Each number is 128 + 24 x the weight over its row's rms, rounded and kept within 0 to 255. Layers, rows and columns count from 0. Numbers have three digits each. The size before them is the row's rms in percent of the matrix's.

# layer 5 MLP up, 1728x640, rms 0.0429, rows 1689-1727, columns 80-119
098:129116126172130148102095148113131134134147080141101145138168146177118130107148140104177116159095137134112119114127090171
098:130119113145069132105107167104139108123131145133164128130127135153165099127154103142092098093124125121125114094134101105
095:141104154143149134127099120157115132115136129129149134139100128177132091123137124166120128136137130131089127142156119165
092:103130140124098118103077152113159088086145188126108138129123104123164117128124127074140092140168152144075149101140087120
101:166152086146139158118152164115111118105084146158147089105180154130151131112131108116094092165139107176159121158131124125
100:110127137133136130089146121123096131134117148107150159111117138125103148087098148127148145120134159122152128110134096150
099:141147136141153066148103113137110118128158130137151137109165058139142147100111133122180124140119153081155106134124142108
099:149094122130126110127129097119154085143121145127097134139127084165140170111138147074086097097135130139159128091118122149
100:164170146120111127141124162083119137148146150148163140143142125152111091108122137148121133123135140136083108125138143107
100:134160128070144111149112154134116126128110115128084114131112131149114142132159093125186144093183112125120096125120135084
101:147149135140123140086159113109106109154110084136127161142147125142137118121132152153134100083112099125143096135141168124
103:117163146153169172114118141132160154171166172172160148154122151152136128124127135161117100131150133125128137167118144147
098:137154158112122118100117131130166139125103167089136083147121141148117126134150150130139093121144135129117158142109116160
099:111112103083124123120142133135110101161147130152139099119151158125164125129116107114146141127177122162135119149071126125
099:113146129136119087144146138095166148121145084082172102134158143130094131145102105129137115138151153108179120133127090119
095:143125141139138140115114121143143129112119111104125089104123148156139132107118125090141140148093156108134164123139102161
100:149110160092172153135113101147160105066139129134104125112157094143136097135135103093149136142162114153156112136115113107
099:160165149117154114196098130131139132139120096087137110108128120084139133106164122115148099118131094098099120145148153119
097:138150118138150126123113090133105159159074132106137141116148160150159148151172139131126182132110120089115087104103108102
098:123135086096109101167111124169105105124126125172112112134123165107156146131149116149104101130135115122139154101168115133
101:097153124089158110125128169101115115140077132152137121130113132137120083131116169116135099095119168117106148154112095127
099:178152161107139113152087164168105138139169109117141096147109118114142113162147158095146122101152128087120094136144118116
092:169122117090165132151176080105090120178118184141096102125124145115124164133153110105119112159156139108170154099091113148
105:142136106092090114150083131100142082138145102167113168135075145123119172110125143094124134148110158157097170098113160190
093:116131099126091131084112161176083174138116116108102169098118135145162154094075130080149136147157109090145131156123135140
099:138119141146082105094175146120126116161162125105079103135097099093111124150128140116131175134071108148130120110151097140
101:144157131128160117119183124132116177097178138110118104139149136160162107106123123084100149099151142107135150148103126102
104:092136123146091108123122114115147114156121160086121132066174140102126103127160101158143146104130124143116128103161164149
101:126093136155171140113101120101072155129161176151119141132086129193113143098149097138152122107112125123142106134156107108
100:117129179142118137102151116124101140127098126149094141089136093126129166139141151156146139135078091136102160112139092139
104:157094122182110172095125117142146083163160131187123090087137100138118123138107116111157136131121100110115164087111104119
101:125115153188117133134123139129121162113159178109118161108133161105151080106120135140119114113137167101131122120137101096
099:134139146145147073162164122171128093123121122100153092120192173087117157147119121116084112130110084176146164136146126137
105:130126140151134123125118149152101098160124101148127144111107117093112130151152160150162146129114173131137132141150110098
099:132082135130108103141131118110115090134128121156134144139085163119165129124155127155115074146192134151124152115144081129
091:095107109147117134165125157137125129138102139139104126139143173101108162131120122101136127133137122169143138099059079156
102:140083144158120116162111108142099144144121133118140149145105129125120168123135101154143144113130101122122093113142161165
104:128141149091145112128156106144138111139123153150098139147127133122141091139101095161116092138088142111110102140140127130
096:128116106125150108059098140083140160154093140108128157119122127146097093153117103174150148129117140135077101098161135099
# layer 5 MLP down (transposed), 1728x640, rms 0.0374, rows 1689-1727, columns 80-119
097:110156136158125131098126122126134136147122132123135110160112116112193156164073143197099085114115074132120137101139105116
100:132153126101093096111191145083131178143123052093131134142090131142130139102172114132134124130102094147092176141157136148
105:067144105152127134115120123059141133114132131159103090125152134120160122101099143141129123084134127082150104123122104141
098:114134141109133142141121134128134105133161134140115137135126144172127077171089133137145103102140104141135128104131140099
098:151122119137140121186169138166120165148127140122109124136143193120129121110107137137108107118132140130135132138135127140
096:082116107141083102126143143116117112097118116134146159166108082156105114171133191116101126151127099137134155134147152115
100:134143133100109080119088172130087091133119130106161142132147169129168145108132095158163091096131110138102125145104124171
094:172136136123157121123120148119108126184160092090127122065131143134171119149142112123136153149163173116148095123109112123
098:146106073172139155118131095141145177107124163115106135173137121112121122182079130102132184145120134140081150172123126133
101:145112096103104106154100140140147128117140065113124145091093159124142145129154131134106125137120146133117079120099122138
097:120118137155105097105148126126171114125178152138165110145132132116112111104130128156127166157160127136116148118110152116
097:115140113174108105161120104109135122083084154157154135111128082134087131115158139132166142090139139114172112078137161104
098:110137133147152122076139055165127128111125133098146138135140135147127158120099117124121165105128170121175083115137151110
100:113138141158122119121112099134111131160083109149154158124096124145144146092107131113137109128107183095140114072132122144
096:138141083136131113122142151103141082090120129136078096119101123143155102115145123137140160174120121148139130124090141151
097:157124174083179133132139082098120115088127082119148162122141107132160126134114140121117090114135154099085133110144119144
093:145084127140096110139146143136125127181124103120123129099126141140102164099156119154155142137101139109115118130113129127
098:131106127140148145116127080139134174126126102119128109139124172145152131155179144096121136117172062121145139139153102135
104:119129107100176131089156129119094155097158120144125107083129155137091159116126163112089145082115140081135144122178128109
096:097127173142161074142133105104119112111095120125136120142138153127118120152138149151116122137134149133120116116112139137
100:123113094149113126144131104131116129124107192143066141120148168097168125079122099112158146140148161102146135140143167189
097:137113155104113111151145169147137099122144139147097125092121086102108138096121090164114147153116120121123109115111158120
093:140119154151115091157084168177154103111129147177125123129121127123112104156100155141142129091135140106127091158162161112
105:117147112116101125108130113138186131100122136136097144124110113111090186137132136123154114143115140109116083140127133133
093:117150151105137127118123100144097106103141085120113134144093106149180123133161115137141169126109166084139157126159130121
097:134131083151126129097101129138132087106083141111159105155172124139110152190162113141101100127129147159134109095146143144
102:140121087089135103136126084121152190131083099160148120181162136141086099143112098146098108100125122123111147119129140135
097:131133137137188127112162124127106092152168096131147186157143168115161148151115142148143127135122130119101147056122136164
103:111128153147166106117138184116092075118113110129138146115126113099143067128092110141121146141151125130133180130139127124
097:101091124124133123176131152132122147111148101107121120113096138127130152081102130125099115130164160146135112171113141128
103:141141123118146116118102183099137153132158108120108100135138127124108124094145104132126137100137156134117139136124119080
105:083129170131091113120144135099121096141146132139137138124126122123113083145150155123128111121149147094107108187126148137
099:101097129137128130159173145113122109131130141083138085114113167116141124155174116130150147112185128161095136150095114138
107:181100114122125147115117118118136160113112113126097133151120104117142111146140118109147096139182126143127140124137113146
102:130142074129136136124147143147106151150164131099140110101138115136167130132162102084149125118084086125142110122143145104
097:151122149077146095061133159160125134103112093138139131124148121135095106140121134138123096094174142070151129110160113085
105:171156116116096149148092114145107146115129144118103092138160146112099147131134132127167125113148122094128168077124131156
100:116144157083097119077132090108115134149170141151145128114136161180109103146092154131111135177127148103140174121155157167
099:126136175102108109132165135141138122097141111150107129096112133136142109125106109133124155079124118108161137138118141125
# layer 5 MLP gate, 1728x640, rms 0.0412, rows 1690-1727, columns 80-119
106:143117123117107131108095144155135100147172088105150136104143171120113172137126147140137123157174147082116103097131118121
100:089150142115114166127089123120103145150129143156107146174147136123090143129162173133148123147115142105163112090149118121
100:106147134111142092119092166166141099099122118132093095149117139103128144148138116116146133169119119118122121134116146147
105:098085119127137155120127123120117137142185139105149125141133144115125126147138165087159115110114166098081136145160132112
098:154089131127100140119091120130121172127128088135144149158104139137130115170178103106127133133120104134142112095100101143
100:142103107115128119157089178185088159116112145148154107148139106128115143160128111114158159156138128166155103143113177118
097:155102098112102133146130138096149104129109179120150149160128114132105150097138131158166103155097117131107125180098103093
103:096175130115121116105102152149157159122120112113148119149111098108128135172122141092137120131137092143161094150112149147
098:141169158106097108130118165140135158168112120138136104144102154121127141166150173154162096147121115142092112113105142126
102:146133148154111125135142143140147126137076112124162151160116086071135156122113095143105164098090073139111087136129143140
104:151123143133127161142120141172153151152145152056158154083136111138122114139105096137101113155124105109174109093139098130
097:067111137148172154143149144119091116105107148116107126138156152173127117151156110108149104173131123112088094099124126081
099:139152163127118108110147160131121095126152147123158125125116095079141137101110108130108133134144152117157095152175103181
094:146117116157134159112130151105131125113159147137131133099138110151169121132150157171138113102130138107097178106133121144
101:148113113120145145124153116144147152165123144112117128060132100142183162075083144145130125081125136112128143179157133103
101:118161102171108144096149151173099111146123111137107157142097101114125141150159117160095153128139114130099171149143115106
099:147119123158126140129119098114136116142161121152159094088141103118119171162161107069111088148133139137121129116093125138
101:110097131123146146107073091085157144095090125155104135116090140063130127145089083155166119110139155138093104136097147106
097:098113121107093141102130075126109106118132150100127079124140185105094119106151133089096147131088137091112158143114105123
099:171078163120098126137174131128117126135119117113119117115154140131155115139123156162132144129083167161157131121110154109
099:133153092081123096118131127135153117162098156085101177104148142168139138067134105133129110158105166095118106124173194109
096:148151126124096094101145134117124137122125087092132130156067082121169144103108105105126145119159136139099177153157157119
103:082116134156173138181145153121133138163124111114124099092152152151118144103128084131134105110127143131116141129113094147
101:124103132149145170126113121103100138131156160147101139144130137085137140113137085111115138140158134106138138083131110115
098:152099136158143107086082125140143115143189108098110122124126134141154149117128134132157140099143124132143114161113129132
105:115116152090137092116151119113149158131144103113103067153129085134082182150136086137148134149145136129093157120122104135
101:183169139107135128112130176103116097110138136142087092138141119136138151159134129112138152166144157124148113129159148130
099:157108191146108083115095132148146143142105143086133128118074129131150156122141105127094123076087106118123151154118108143
099:117084105122147105130154146150130080166161149137095167159123088121131144129106136135155117153089148128160152125097115148
098:157115141151142130050103149114160127119115102148104095081147147140098145131097128113129154087099111112110116147109108151
103:142143093098156131110142177141126094111134069134099147153087129165118149111144153137124163164162154142134142108105142097
096:145124134111117110048135119166104102159178121143140111119132119144159118103127157129147138158074107137151115135117124123
106:151114113125148144145146097177122118161107122131149129139133092079174138135145092149147116116151134098134115125103097138
097:132122116137119141108145083112176110085106146074144105103153128154123112121121111121133087156158123106087103130112120122
099:106136092130108146126136144110133129131142163117149161150119139119124110141119142102185119075135096083119163164123109176
103:125091144151158159086125142077133112142106154109155167119126087128131114105129123166133135143096147157115176110097112096
102:141126177143171115127126122134118143179150126130145149107137131111168136148129131146125144094106098082084141137141116106
094:137100124090153138118120100089119154157124121129175150128159119095114152098099118155112115115148064140142167078166143140